Each number is 500 + 50 x the weight over its row's rms, rounded and kept within 0 to 999. Layers, rows and columns count from 0. Numbers have three digits each. The size before them is the row's rms in percent of the matrix's.

# layer 4 MLP gate, 832x320, rms 0.0409, rows 27-84, columns 0-79
118:547504477508451535461455501444520554483491450476487465474543476547515501591474423495475525383536522384433449516449532474401471501486480352526478537634493523466495538435415484621485547513429460516516499396571567513412475518447508541566486542
097:419510495509507581510516489523435567465473460457540541380492454473503436540592532522519460495519467514548527412451375584470522539567578511432522477464478462445505564496545500497476373450446514485449408474560576513516466507557558436471470519
114:474532394557499533453544528407494499451472498507408425455434579478480469597448452446501577499492495531503486488439476450498585485430488481461497530387553536488413506520423477482461543460481492475467455416534447515594521570586445476545458449
097:409454460646540485508512502477579498491575538538520560594468487430469480519420488508490532539493402560576486577583517559504540543543474525583451486464554475585514471452457395572453512391493395433499479625580567485447449430473484489438586561
102:505467533508461472520480477492489569414511543579518501572518442426585547505456491423513513449546529436498451489582544486520584540526523482461524519448570547375567429537555479493545551460477553438524531479523539482566483438473431525560505506
095:448486572557560455550497562512530543524486503482404514601458436426627428452531456536551458545493415559511478522499523537503501504532371433448526456512470501519500501470518443546508614455478517407487524474521562475510500466557488525472489487
103:545514474533413478562545483497438551498493488514523517440520466459536498499586570449465451445461507578461483447501508537536467495515492419455519544476444587464550602548574452538501535460507492425444429502506488624500494465447570535569476413
085:540480473494568554505541449460565523487521490455450430575594548521511467441513469434351501453506358590469471469550416553463531540491488518515458527547555430542470521526492412414404495478520464441523559414492485555392461363443489556621488466
097:576509507484549579595544581494481534484509442517558401521414499442416513538514508539554460467559427525460647429572531503419552549515483471512476495492429481455492414447429451486520515473539473541460503495527453483572480474560465558421597507
098:481530450477537402524467432453484543475540556463456505586417466400506507491511403516534391543527469520479489510528548577485472487516511435501522585501421511495537471398481514575430555624473504510555533509526488468546472397540546538456450473
100:512508430466506560440558554450491469432472615425447434535433542528551473535500577605418534423646509442540525505511515586528464599608516519443606474501522488478557524436514508572624556438599496456487535536455497564352420453571578540500515589
100:438550473381539478494419496510493466539512465469590449541536457491564564519526487517535538435547518460485514609498465528538531478589501532470560524520469509504466478580378565492483561469466494460462445465555454512501540607464496425556545521
100:477547510527410509423457496543537549565481476440498555568530487439523505495506445599483485505504469542502507623532468532544516547568600560499444431597417453434563423513530506477526517488464467565538462590477479455553518467437511498564496524
089:461434537504470417509456517563567490464575525440516528476505501532544449543472511493527423450532557589529514494424421454497589410451507520431525486547478532509415456480421552449487513462509464463476395476505478596518556486424433575419503409
110:431497525464459423540432453449527516467519438570468544439494477545579537435538518593504442585551462567487483464587464532470462543508457486513516533518507438431412500476430508472547508535472422551460476454585476598558562471503441517417481432
116:599553476435482468511436442472504498480449526517497440416502493515489498516484410476537513501583468566406541574423558503547626535476573461423529523406538507527455525523501424525512513431498503475477526561570373523537473567441600431514532544
098:561522499468534438482506482625535389523528566523506521440550526512458424465457524481485509417561557508529497489396472553437527420490570453461525531537475465494483523509555523542591506417452524537422535522600520396477525473548494526491572507
110:539494481517566503533507464470612434506510407446451490449581530545538479502470509480486536470589573497565421591482544489517546421518547515470461551555485475463488474554521523376512517541421445439558448549519499589512508510422533609601491467
095:450484542583474505399517494564396502472502542488554499491438468498445370456533498489457508483475540580464509544515471613492528475502508466493573571464530503432410537516473411554490547586439492445466525462472464463522445476435463451599435461
108:514512472533585395494548464536580508544454506469481414475505428538467509507563544537438485586489467554490566435604529433447533434497474514550494497412404498507580562478562592483548498483479488517467459554462537524481466359429603538442453505
112:481549536538569481542540470519487474597555535417502465419393489491456577359408496529480557464561434569503435492393398467511421457507523527542486490478567442492456485575530450470489502505419499464590403376417452539425437461496475596413518464
100:492435441487501591609567539528532529498606520519428485560480491487464516421491468436515456495564481571504502582492436512448532473558464555538465595477474485514459505473487496492482584550463590569464524491438529433474462407489536498471455513
095:481419505458551547488489504415437452508499489529501567597477410515543554502476453464518531512518508556463542529529461520486451447404417509474507539633546517411533451464500514533575557375525532593547624419377467490487505487562456476440462420
090:482512491498532497385466514472501521420533491546408454514492488573470556569475497501611519498485545550492496455542536440488526656538521524491505554514473497451527520550460523476498494575529544478471488456462495514512389547503505411488540483
091:558521560578517491506567470572590454498477533582505568477484535503532531501479565551429423500488547502552545434512460487441442560495479498465450429493390535521602575649508471554421519428505513535511500552513564558497541456448593551481478561
096:435481498512552552365497507448500442530551575477497440612563457512551567541503489607488540478476537528489566536533547479443549482497450542531494603509554479443476474507547578454574571527513517543578500521449475449525534554489560540499475475
100:510493464465481381526429468442557489432482461450518527479469464472481531460641575404479500498458506521397423447543485519464469569483537539611459539495513483447439554489532464506531500494399383502513465511471529448427359580476516522589431459
090:451578492473535604505395560428545517558508506501483537466523519452492536612528458528550470530510447539540514503480520452445457478521587435579463493482467466475431516449598514502673557504565447484539588524495465532485602542556552511558547540
097:481562485479517495543493556497458554532491465489533473488485496549498536479481491558444404552517465471421495518455502480465430475436527472643475534510515495558529477513407535507465459528595535542511456522505547446522580565636520514500478482
103:459437498445490550560399422412546517427477505513456471489463589455496429447511515560438532475515352501455489625533540464555581495490448521411528476453493511482400556394470488491459502549475424485485440506570489443509443481496474553527559487
092:491469495418441501450505556570540543478431542536527465498531523561503472489460525467494429488562475420488525523496409485528497530535474446411523495538489601402479482453492462518544539501537563500451450378565560584492485467483437489516463446
099:585416526496364574556506554480432508522557497510467491520535441526547399513484534496442412565559454469498565530500411440549451586585554432510607459495490459411536489483487549566473556469534501549470451471486543446496513479500564503435510458
103:590466463505458508445539534538369546454541524421525479453493517530505475484540533530556586558457486405530462489537491471570476530485530488529504534399521492543570531514502514520579530570483470464532439471431538405604493588572627518477559512
092:513552485504511609508523503474502489516494463488453556446446512483443551483491471485533476453352540547514617513346487460377481561506420403438598535499538334485508484511651440479533608533457552474546493401469493467508534534520617490496505515
113:528490516445486522551516529449436466477468578444437435450501562475560389433507494551480483457473386507524526511572556455481506564501526525481444481402556490534554501461412463485567418618524465457511345520508554508525604621387495566522478437
084:439414507579582547583518500482453461464468456521574539470512472467561445523603540531518517545523447520423535544446520506452608490486490490451483451405470503470547541595460428476450505560537513491485415469518421482405601414440478450569529562
109:498546472459587536538578508518500529555467521486452465389510502550541388490520515487559489471478410507526557472499491480530482472452463444388551592477585486535502537481605486511462549471440517464501534627533453463442542575500493546475572520
105:490479476407534493613435458529525513462494528520493485547475514500546561559493526464529461442531525512458467505483487512569569556514458454499488468646563475492467556400435437510590534513525506535525456494524500521608481507507445595461458484
102:449575491544482534588534485440564550491551515488546484511488514464511489400446533491605494447472443481441530558537467514500527554464507467537509509449483461521430474466519521414527422417424414476427534453533648496534485488398501542556421582
104:524390511456459490484476527429453480505537437493542398450508570503472475538465521437467455491426529571465536495523450507478554515519507560489525485514324518462510507487407511484518493503586542574449472480426456568534477450551544460488503618
112:526467520532551487458555482443497581477475464510504495564476543480519481494550509471470611432609488490505477526557481546557521410507428517540588492516517518503601482508555451432536488500484591504564520468466547379498423508547326516623441469
090:453410478454441562540541535429444479460531501504431563477505489425488513551379549607469535493496516466520497462619558493404419488482499465476539530611429496494532547461525421593494544339487572497474478419439437414512565439521505516523449487
105:531461463517542484520568491592507506464494425505487458472516573537517447491538422431575545549513532552527529515451472614511468462560506544616499429484492540494541475528534438556519522497434544570512468463436455446585533490438529463453503453
099:496497446452480615478401547486532501473497476567465645543543431559499468620593522456519451462521438520509523502512563519585552560480425503515407555496459460478463528473576552561445565544432450534504587398534422468447607560506540459497549528
081:442523565501478465414598514601532484466449467514588508505515397475479580448541487495535491565490542515499482556462464483536605453524648518445593584595399542539491516531528529487535387489526482506530393451542470530481530483461464562534508475
108:429439593488484464464426453570559570522379491479463409475549464511573549501430487422478547428580467666491465587513468487481504483579536456505449509524540552511468537493574530405457517491476499527558541463545510437522510609578521560587470513
102:442495499471455555549586506399447533526477552422482518485476495553521505539510519601519570505520487480478473615579616528486499524475422523473510454544486464445445555472496553562548509434482433476536570483574573463506508564526516565519536533
102:491558479495545535549592503568535539576433619526518434479503465492461472567450547472535473489437509536556466505479424550568386419454560569563536419478483595503478524580513495435536542400467453537455405421531586542554504528499501554505549517
110:489509432411431574447508523482507503434494485486531500487544545431546464411552531446370603394519555549478553519439488476549495541525526532545543561476502493450474479546511447589600578530530471477509476608485396498509457526467454576444486456
102:383459471556487507480445542500530514505477466528507543482429440530479544403490487540591464452505430526470495419467470462450510480523568471495477509564470425518553607581442393457417559515489431549530502550524460517498571478557558434451473555
106:513508564532465416584556459566519528511456489498397530544460437428588533552525547479478585477482479361490575520594491486442450590553498574545484459547492453499494499505468501544542417413401587592518518491520414470408465407538462514592462465
096:501484481407511515426428511477535500437607518588483463534500512498497419529567470540514570431528425580426555605511439544472505464509548502490529560444450482559509497580570512565449591498529534526550566448452470474493490517347540547541443531
087:465496532456477542497422416494474487422454515527437495476524485474494470561518487411511460474438553484472443475535467411544477485437470415497493475517519466399611474484565555542425534495578490538511452487409558505334508508453432547443442525
101:592504458500381562533428514543410461556520519490520519474464540493444536503546528468437457486533461484472467572504466499513472581487470597531558466403425523499490589592502387590466469489505565537557588496411456549408502537555412456493478453
097:447521570448482529469454523459473488449486473578409519500398410501551518424431396509478488520463593503519506495496441514455578533440556458425555458558545450538543505520396426480471582590486466512418488559475486415491408511594472505492569524
101:598553499526470550550554428521500482459538491492600490555412420507481488462492553475475506498457585423509489452557391479521482532414518450591530537527345479485588472508475520543481503575432558516453536520488562490446498375511491561455514500
084:478465461525426399438573485448585512513430470531537506453559516538580495452492515485507600516537518527515463452538490574517558513489498469429538547443489519384534522499489458535476528484582549601461510418488397423435533509473514532426507389
099:564485526487517402523442628434554469493456567503446549470502484552542550400496491494479466445478423401456530429470500510442465518500458474522487445537553399462476454607458542569420429540435536527483571498440552542569522535534426515486499510
# layer 4 MLP up, 832x320, rms 0.0415, rows 27-84, columns 0-79
115:530484436524424513475447434568413507514478481454494548552358475527500511455511374452499494405485501535452460464464488531466485410569532513516435495413500476442544488435568561438436489571509519475479504551448489369481414581573372480518517561
094:526491435443569519547467548448517569483488430475494504436537489535404574423478436437552588539571460480396524620466518419523536507613504509573468543537538492489567441453563567427410565509523477540547556513513481518420462503421455583499496441
109:409420465518406486443482426503517497505476490424518490474536490462498529390628489408498541471444521509488525536594463478481455545503487507488494536499590493497400416578581444428497414485591556519436540587592497550567544446497498445446486520
096:426513512511453529522562485434612534545584519517497511513457520518492538511484487465479585408548390535529539503534521521542569435597487491452542523546488555492449557570475350494440520443471566480460536453521517491530476564472460549486551475
102:519476453439491571494491531483512520590455534515551566468584544536424501563483432605549616455532522488485553468483560470526499519553483530514561512524577425459440547563613621594573496580468511557449460375521536504417450498550532509515483447
101:480476403466500448403565450466505576449532568517527477351490549508394577609487412457437520475473507511571601475477551457566628500461632526515484521432479467594518545510539474440537478471488538558508581597460379413546449481488479434585453454
098:477525512496544499449506410434607505451534510488517490487613468469442452532617495407398529430435530449510432406559474517420463503575479435497373621504490504538490515497578556504461485430484536478474414455477524538432426452559542479523491443
090:443471462459636459444408540364501494452475479445548475461486450486483504558537572563521471440479580542534462445493469418526460517539599526574515439459495496420457511537470518606534496528530423513543467567442483463527424617446407488523420470
095:463546470543463580479518564478463594530501406473488524547419496465487487503437495511398431431508567592426570446605462369506549417428576508530444512470442516486447492470510482510504485558602436421437569523424516455508401439556562515521501561
097:496509441483471528537488449369641497423494515463556500535526462534434454628492502458493460502521497466489524481459501487503400542529594423473503455489486498490577491438426495479487539582448580512422458453540457538555458461493508504500550515
099:479517546444493527489542572509490463481469625458482467456458509414529460562463432538535534468476526515579436556479523626475497495507494570463384517573461426500522524426426577559535451456522541477538448532377445521471480418591512461524527561
099:534464511550524472498476565519531443355476463446465461490538500437537534530485440487472514493496493415498578507449430599520508499569479527490453550537519493519413439546618519395426503472506516570480498454475461618473544531396476441565510549
104:518458574479576523500505490484413495492579520522520477450433329536486558538587481518545433431472508443519524509406561440529439528452538516497503462449582563463465580478533542439555562478513431423530516491489496488572431536438538464552450527
091:526524509527549519537413534547485424466542485569484517552434478574484407529510437545571567527494513411487494458604479479506434471562569490483596489488536554468493500474493606542559499594491581471436391435558505379489456429538496456455524515
103:449497530543486485517364585505524510502502443486535523478434604535581492520472514493482531470557525537529510491423554509648546506431449511531469517455510525513519531499584465540501503509541410541488448495469515495454488548467455551536467474
101:490559503531423577586482527508523538591468500503528542431538559480562533574548503529603515606469530490456526437540465526514496515482442496449471489572542429448543493551413484562394568518503490451561477546514514598479536496531617495485536465
103:511491387428534399546535505682376560552512513570503475462441509559419417495623536524471450569517518474435498528563478570501498522547592418505448486545551530472466381514523430494466506589507449513562580515464469503450591514537532535508601551
102:515531506512538455527400588553584471472495483570532476460533533444451578509430426461470486598544474551550408537592573461487435422625533535553521498531499518500611490522494574388517516463515488529529545548446491433500565508572492624476524482
093:486554473469492535626477506481528498592583445503564523476546446473488552559464568462435556429483575534562538495489493437518454460559499531459583553477411423473558561497429577559555562482566549454512548469540577514545537358504538419406484474
108:548522487484416483523654489490482477519520527517544401480549401428481517549510524524578520474450485466515544514506469530559564512450482438530508498425449431541543531372558573461506510446513536593423521543527459422533508533482580494538397462
110:606506484423481509507534613526508528597422654516370521415479513502448565555474424533498575540630543514453546466418573500475402557460529501597484539527454464540582591525500417447419561482510511551560476454443491479529588530540447455476571504
104:481425443524458606458420509497498415528612509542558489487483476543587479568505418512507485396513452689503542531494380485435560387467535497478446604507459532515547517412405456448495479560506515601443496510518460492460427415482541479570473462
093:495515461507548521530408516435433450453529525410462531531541529497449545536448630499484481432529456563501483485558528497459557407521464524552450468573444507478580560545491567493613622515516427446530559479408453477508437559598424480429543431
093:515438561509591511452460474488512449394520508577458449547525523575545510632543505447570513487514443518503469500505569478499530586539499476506462498484474524465469584515492502516461498521528576456444533608489535575488334576442500464481486579
091:411499486492374456484499523540519451588607522407568493453440453574455482579470536509573562438558521527524459446525470449544510514392577484463496446479480348481545530402462512623533472526472485454436535502510503535499494502435495449450537499
101:485459493448552522516478462415423363547552512473516497548422440574558519487424519387483475515472408514450495518561548593489404515452511539516472521523564451501492569515515548443403562499549589517517548496535460506519364514498525468539567554
097:501511469543415485512478383429541523507487522485497480506459474508458524526630554488521471514524541468510454513396449564508506541489527602569466520524443443400476449488450541519514409500505484437488490403495435568508490531459504433410470498
092:536517445492495638454478506533540509543546567529389558454519462449524515557525432472469546565451552579516438517419489411493461535495552453531384444509559555500446538533586443453564400463451475493505668503503563613431595556541566495467642580
101:491478516605542416514536477490422450473461417515486400459632505418492510498472476479523548395607435546519459477488565507559383470475471471541488397471535390549507522424505524533462517473532453453429502482488451384556475575508585534535541471
094:498519552450458467514420484480578461540449478570516513474522549506504525481502485457553495553452493541509448436405542430566463487532453617476515491619480553525489526520588538466387424470525445535561458533543424572438448449482395458511586454
091:491500468399396439524462499501478494618496480456424531503479444486470521493524472555493510444564334476511521434429440583549488502551544531515445518545437439578478450420575480524485580452500434471472494466515502494557518492484564510522505513
102:476475497499544431483501481504481432469494485447457469466566542516491542493612445532471541485442423463500545512564473582389472485488485561500431548518491506549528544520427541513487550459399499448514635542507520573543476509427427580425503582
093:480574509468450366446518551481508435478517484532460447474454515392466425505484464380403402506539446575537412577441471535420527452525615495439517444569512511481475507474438510541410496475530465480411440408505450437408458443519485524563594497
091:516461512500387394521507450458448500570507524558457503450540512508433498489519502424434561487569383500485558524474558503519531404521559484466472457483509502484524402483545551493461533477578521490531505515467486511455538394496418630520572515
109:456552524453627517602441466542540506450447591540466503507504501439596442481513589501496528489537404596533528569496543377504469445528516446406502425486402543464410440463447453508550459536555530468565468496471526504454535508362524499486416442
091:385470508477562442475533468428474476472477519551531495465456573388516443456533577490547476518430497463519492528508606508541480532410548477571475492412485459461554482558442511452467502489539527489506469477493466557472544397581456499493549547
106:417544480433585465422465550510447480502523588624606532539437566506533507427564502453428490459556545508499409508539455494520543517465528469478548511677460510507490407442507516471472591608545514424425573415474533464567584505530508508523510593
105:507484558536503512449568544413546386484448474571523561531567510470530535466504564403490561514537393580495528448409482547493586478499466545480458579495419459524546536511557448557548487461510471517491553460477461587556557527458584468403480534
095:504535466427564511566554544396483453521489544492501412560486527586545468533474488526522479658503555548480612514380507472498519530400481557430542418495580565531570517589539480480503439460480517494467489610444424458508466458547367470398487436
106:536586510470474443466560519478535488470413549369454483399509442474526557418490509572489500477481460529532455440491561496504600466472525544476450433531518539506503470436491421438514461493486485555480449560550437542452510539433446507448556484
103:473559491528521538542451581510475494570590513500560437467526582573481505497540532517508508505472573483546523554454495636529503600330548549547470413496507548545505483488489547477450517482392411488554520514565496523566462443478477448438496387
094:479526513560474518458507507523564488508404502530491461534563544592441405580522458496506386475490520468602523464348521535474599495539426506567466470553540442500482430396483527465514461479506448621543463466467507605499495470433398573568406554
105:558460526558529426501448475508574528546462401512487582553486438458551491511500570497460574432468485532485524472568512511513495427458571463465520510453524482530477420548456626492482509600522461461434468430543479541438503488442489374559437540
100:581585490465549449491493526521436460444455531532477389565465492418560534546395553507482516460547457471494442515423434488538446542390419528493548463433456421475581556593452417495430432516515511542488433466404481450475420497539484529497510518
090:510477553568543419476532515482550439557406530482472495431465454504569509463553514430549540521471504487534437561457471482524533515445573523497553525549503465500496453456568503435533508491563436488574414514503339507518551402501512537516497454
110:481520580540594428503485548514435486508614459547506409593593336522419505485574509495483471559467494405527465601536503566489485572527554495461588567503552629538522477619473540478487566475549556442500586438470551525537460591422402545507461570
100:429495492515429496574481529561523496450558490604590506579523507492502511471554514496551464470469485580521520452440487467448511530510537464496572531431524471485563403513544431521421520409443478400563563411411563518471439492469564476476482616
102:440506551519414558452513503509482423442528416487360544498467499461485543488482430559476403500451517433404513447513537548476613574419439459456530570506521477447505477456454473534508522505498548463598572584456506440563488491458523544496477552
107:524416531557543518513442540531457475488558461498472422402465522499536481498425440574502490519518553472497474480540487449443469468486503451502479573440545473578520548467575500422438441572533518417485617491511473563478516421419555575537412483
105:463516605593501486486545489486484551464530499540464549518511452532541478448545489456406464477481507512452566506653525402487544490430560507413458553488499493493494475578438579493469541550565582583579477517461484452506467559424540440517477451
102:526554516597412521542429526505592483461516411474473500486468533427574479567505513440496506471405445541434510504519532505403422447490504577503452492405494553530516491705589473512590464440437538530449552457520555452423519515532524521458582450
105:479502387437469513554582458468606507613520590519516474510510463505499405515513503475384599541509559439431471474492470528512554480418410444477652534462439471497395449525434524564488557414539575513477433492510476510470576488515485552494477502
089:489472577547497442452524492458489485517500516491495518564468487449546437512561527399530542533520630420434467595472483464477583539467602570502501515557541434593488516475536497490485513490488431474504469485555518490565491375642522435504490597
097:531504469470516465527473482464484489579449464505487575502450478549547485547453537516537512500562509418410534576557544468476628544471494530531621523541525551467493571452448473453507477510588403472511512531437566433438533432533622429464447474
096:473452521493481558530461500441503465479492453473533452461478377474592525439573459467462512562452515533503538480527497435505537448477539507558548482537564418504561544420544498563443555513523460519465492432454510538507490566566486489538490505
095:494529523445461425496636441532470440549485457535549524419507417537527533496564464522527479494464558541435562549552466486433531498502550502505421512477465401494572526556487587458448510533586472481452460529428514433420596418539497582519473568
090:477494517552587450583507432493490518497544520461549518533566453551520447549602543576508450547529488509361499475500471438499357525516446498530551461505489500529514575497499606505421506573509457480522507488518448478440481490516459504493505433
097:512506340453491498488560459563433515526501477437503461396568528547556515533479443538395541511452478487542602488471551615507484417474570476499540598473500505534433535475465490534538599509565475507548433500395440468565552520428527450550449509
# layer 4 MLP down (transposed), 832x320, rms 0.0412, rows 27-83, columns 0-79
101:464515517521485511475430527567419422541501462463461480542430483499476496493477410462504502435423567496491473484416620496452397430546557534506519495515415469488530487549421531535479550570528440575528525451442569464437409525509526554456517486
100:539583483513620526505525480449458526554492494513562572520544507499479524433549586550556430565481507492490536430528545439460461515491548569483533444552452461537499575469531543465509506522520517429548527508505546458586532470483484469504459521
102:528497449475500446483495525518540505437516517497486559536478464596481546472514578487539541481628446485474421525546495508473564506434478515393508490533414486468429550500505622530430482395509526486427484501520452520433538551568646535493465565
103:531438592477475512465514521472480529586493453542534451487521477612411550460459491499480487512603484480516458456475487488512577507635540474529471546541511487472422474531489532451431492553526611480516586483422504546528558586491483493527566469
108:494455476469533555531546432592596465476417540565417513430463412583529591578433513530538509458621532467511458370527489548535518510428547522503390538467520492599447530490588547628484447545466485595508499501542502505467441434629583525503452542
104:466462425448537456420559465515470497363533459534591447432417593592370512486521556436434548486568563630544597363510558418510611484546489549509432460478480531547477414533532566571488499466490563587506546464532461520562523434482539509504547561
103:514604496544498435474456516467547519495530453465527478523513566492550595503587544475472440439455526528514513440454420510457580533484458563511512493507411453534535498514516507525439523410521511564473418440514498459462488427635476498471450491
070:489469531509530522510555461548522532602530502468529507528483497366531482563505509523440522556618527539522449465543447583460472456545561490475411449479538557551520472419622499517445390566525491534523553532484495432532480511480457567543469492
094:444499507399369505581508484518413494488443572493508440476368527493592576511505519471508502401483523473497409454611541440387622406533589405490402450517569532534539472512389482486481522562540537416489530450508475545460495424506536482498535562
105:536496573543610589513508530489529433450486553546431411555530494545528548531572530545482501490461570493539490458512528565549497515522485607474528449523438474598570504466464570488536476470542559457430506552470496518570462491512508523513541554
099:458491463503432431446501492622481424493601476557536480398554503500478519456474464480526372549483553498590465440431530470518571527528475556496482466493483557533459536522496451438476447458491641547527492466476569451494504457479532524434488577
101:537650485583528559527515500543546529529542402420510417512529427435436576554391566546443520486492396529512470463424493511502534530400483453444492564508438532557456524508553502479556568480539401438492506512398507538421434498510518484525550514
102:521518471561493580411546455499509545457551551494445418437572433546495497443465524490510464474447579425560474493499609460484504617461497528413548605417494523501364583420644504545532423511498503456538519478479508453495592475458593427473576339
093:448522533562537553535512542514508543504623432500519513427398434461532525470547529592461516606545444435520585499516476465490518465559502570480518509473494421461621444496549500492412503546548505540430517592545357522485513494533558507563517521
106:498496549579479478526505563537532508569482394526560535491531505447554465516462476552485581506452495503421521450430597483510494547469478492524490483496523584532510431569453505610566544535487477479546502539492496484564479464450611503550465541
105:452488496517489506481453589524463401582518492544517498412430518463431490499528570452473424521556524559448519446508533534493557516565499498437460454503511368435537528594505535471530473519554482412555482493485585524490528506560518522457539618
102:465391487532454528498559490494471433478447544441439498475519511495486417431595443479474513531403523528559477521474525435580619537464487347503502569506464502525458446474492458416426454470468513433538609547468491422545544467562428505439549487
102:551518505480439487432492494525508457524464503528466507431617507451484563435519451494456463463466592495636483505533554529493489467571483492541389509400551440491496506491558507440437586562480426488520427492488560419523484462449460544511361475
093:488456507506517489444552499526371576489475488546529540510445457507475549495499424508460504462426474542507500526439480543461498463440499527501489518395630461457532570463513452506521517481530428448446486469489516457442495500460507593448486521
116:524472488525548582455623458558529496546432589492524455405498494468400476511532450511429492470414479487506506472518485450530530466503463466526497469492419486512571595494431515526493496484517562623416490481479468497524430477523545451481467493
107:547548503448516391497505564519489412459470605569445444519500477426521470401513460489483547480519424501511538465386591492514464471457424484519513498554523537494497444515426443526480508486561538487496365499503459433552505394522539543467603528
107:438506542548523583433563538546447513527583493497555558456467460491575495463486447459520457485521506566514451558527419524485467570485502546442459505506546511511538523433504494441542549480516527610547473482544569537486450478636572487482494536
095:457497595456445480507535420501423482539566466546535492480470464514493478418552512484464451458523505548363501508441536558587471466450517435525483470596582534430485523394523528505484494488556559503584516509482413582499503534527505448471548449
086:403462503490399451501558558487455522506419569538468537490523510513501441477606496504393364417470524537527525472499449566525527443515498540519488538573518568482472441534550564415447548467440435487455534501506431473588530526564495596490544517
090:463507521456527398499546510362439451467519472538457525604490508500556442521468521489497551582536558443599491551524527531481505534560481489448508496553422526549537555478494425450511454535577543421451510556523533543496619483550416548487588556
101:519486476458488489553573482497405523411502495510544550488472380427593483497495478523495495495511516551555538531559463530508495583504517488377523551506560499467489544455551556521432433552596570479505506498536505447555494532506445616428545529
098:380393539512539422555510523515525500489542563447545513496530532525540640521495450538486465551552480518540599493460443555436516486469466436427479471425443437408586421603558444583617564540506474489478417537493491516461466482561457473540453435
089:496541432515512461451485513407550490525468405466409540515562520568580513464554488412596478500517470480524485433578482552397529577427510405421520456627442604499504518537469491481435471451469551453492446518548518493448492471534501434578463568
104:486458446519574525516545500485514556536445417539419547558405441391462562448572467490457426536496471447558452542491508514439487519459474469517488546445563508587530571492488548458503444540591491517576482474546427492455546567514519418394649395
106:550480485505540470425560561500484479524560460456559597543551502470569467500487441442485517513524590474533509457416506515450472528498508517604478445585482524562519426462429508433447550479541585446497542423467484569495629396486509564453495498
090:382516510476468442537497484546483544506455593538490447556504564596616555448454552458508444448499555577505569526511437399539500445539482488480480402611530551443474479438436554491553488525462475535568511497507523514580450514458401516477506464
107:448531516561561518543503520579478538442419559518490486506527585494393520485493495499415523524528431473474499500493566476515447479565531606495448511433451511506523485453500436555487563531425528472558526521405579530523544566504456487405538534
096:479512603525475364499449474433465560543546524504428490485371471505430492508505480569515558498451471458464439573506445399593581509536460537441508470448511447382490451598476499547540529504463504561479421561533450542520465455504460545526443490
090:531485454519527487468476483408474467542590543545431515476519481469540495496534503471455551543547420472468602625479448487599488493498480595546542545501518454541560577432545523458468535451561497495441479485424444484475475500505519477457490480
112:372562525498501543586561425482579555506426523539439500516422520468495495559539505471561467510517482556510534442422516377527533425526512545418549495485469537581417486501473507453535511477469579520615522453444504553459454529414589506518511452
095:521469569427446571479521596500451429533531485496385439604492437456430455555529557465497558467416448506577482464553572575508440545554524433611528440488493538490449547515522532510562538434451542507576454554564492501554455472506498399442522480
107:515568569419591545469463629509498505515406517565554527517538526553505501440501511436523504502440467434525480510571602591496458531451522433377427465499503512556480511471621428531626525451542465507517528471472583431516512494576495521488398469
103:590564524513509463522551599389606498552530471508531486458528528515523481497542548467454494452521542604493436533620474460394579514483485534437547593527569439531517451637560411490485530483461458430457460516472422548531502539482542471520587511
104:548513581498489554473452517529476366545489518515458508518449380572550526572450462413394568604508458505466446428512479508549466524586469444648480518569549538505522488486506425470494566522533485553538599615491497484571509574544456478408524557
104:502429537450496460381545488532520483501520473516460499436511510490458495525624509558520529522472555432612519520539420618599522564406491513449465526506546517541565451483473549537483430502520488487388442507455423476561554545404513535422506577
107:518510541540386546474542515507496538550435488445552529448473481616593454549476480506583524470422536478409485550485462595493520545395455546587381460476502491506581432494496518541501524546516477538577506569488575541489498535476530534518447512
088:456464558493580554539488535501417508511615467504510528435428416528505581446468432544401508454459482537480525539522466458616372573465534401467535475467547463525453501489438508529418498566567444451440488525602536453477517602364467454543453538
104:465445469458534574516490499528458505523453369522551655538427529507532621565489563492566524475454503401540541519554565551502359483428538546542499566383474474519502547579522458492476477476539489543462512460530542477462436485537538450458399540
104:484523503386560437520430550531520517483441491552471473458522517429451600476403502490507461495570466398561433468497479560531549472458444471533512506475578449461709403500519572449432488504429517431470471544500461486495472529433415553526536474
071:613495451552531509463505469478457495455499484557488513466355521597543476491483380605518526575452495444422497541502435427425547557430451538525560479432583450477457507517486490509559637484453507559571546478506476480510455600539524458412591442
111:545470427567509482541499519620422468475542479521515489472634437445482511531524450498484474521580525490516548477536530515419449551382445509451518438432530557556580468474533487490527499580468518380445534445511474513502488562472388496473505497
107:458492488574542550496513536553456639560509544450537544540589497449592538467455535518552502499512510519528550586479570473467495554581453507478474492509434492492489483557505436503535516445456531453535571455416548521551453543474512596475575540
095:596535522432590454564507451495503427481439471508450490620451459561538515570483479468522479438669493558395522471651532455461460489653549502513359521550492483532523513414536497457499546637490550551472398485477412493528468454530514522498435529
109:446466517499448514576540494559473477552522454419526570492501505515424528562549424519501487578472488478435472498451513481573572470572551419496477500497532518579580498527509424385439446540530497542499588413453495510500552538487569505483432443
106:484529473452495476450465513465435514502619499544498476573516571486577442390487568544481503476490490522500517484552621459547489441481498552488535518450453491438460509481578581589488389537517522553551563422475518486517536565530495514477493495
105:497502483501485503422513543524601456560586415544530470501522445513525461454498523433426477461505490534466481611546481532570418418454543515493462570452553517569531502505428504525413498434469569513447522477563445545558533498516473465466555479
106:447559499465541524522561526434478487485445478510458492442493386530441527418486450474523569601549503399510474491482465457433488474361460512459561506476478518543530542462506516495497500597571481646539492448481508573476596477546434565568643528
092:512480479573481518467485499414515495408409458550482464483505566484527532432463437488448550456524538584481472412465564505601439530517484419509422482529510555451463437536467550542382374522553506448484579544540487521561462522512528490560581494
103:579520541485395499507456571529416379504433561498478447522470549465417538508462489474385470461576513540434488547556488513543516568461398560520548507467497531486576559569540483529545443544453479539418526568554522399482429405556442484470381543
102:483565572519543567537439512454521501493486501504527450464459524428476526607620478525476519448561549508522517467432526400506457492488462515542480448588453384521604477505468477524483538474432514452463418527491521511456443561512456520500483516
096:557492487521526599521557538538562547411457522447523580559472544516512450532466522482481519468570553518507470509492461530544490440481433479538569522558469408421473492510572526526490462466473518558509551618518485583597439496536580505428420550
075:443508535510522569465465483523536531514354497520528533424511511429525569438515457454549441504450569544457468421504476485480577541510526484510504499494435593526453564459462548514554392519568558505510653499559514510496527491467507526473564459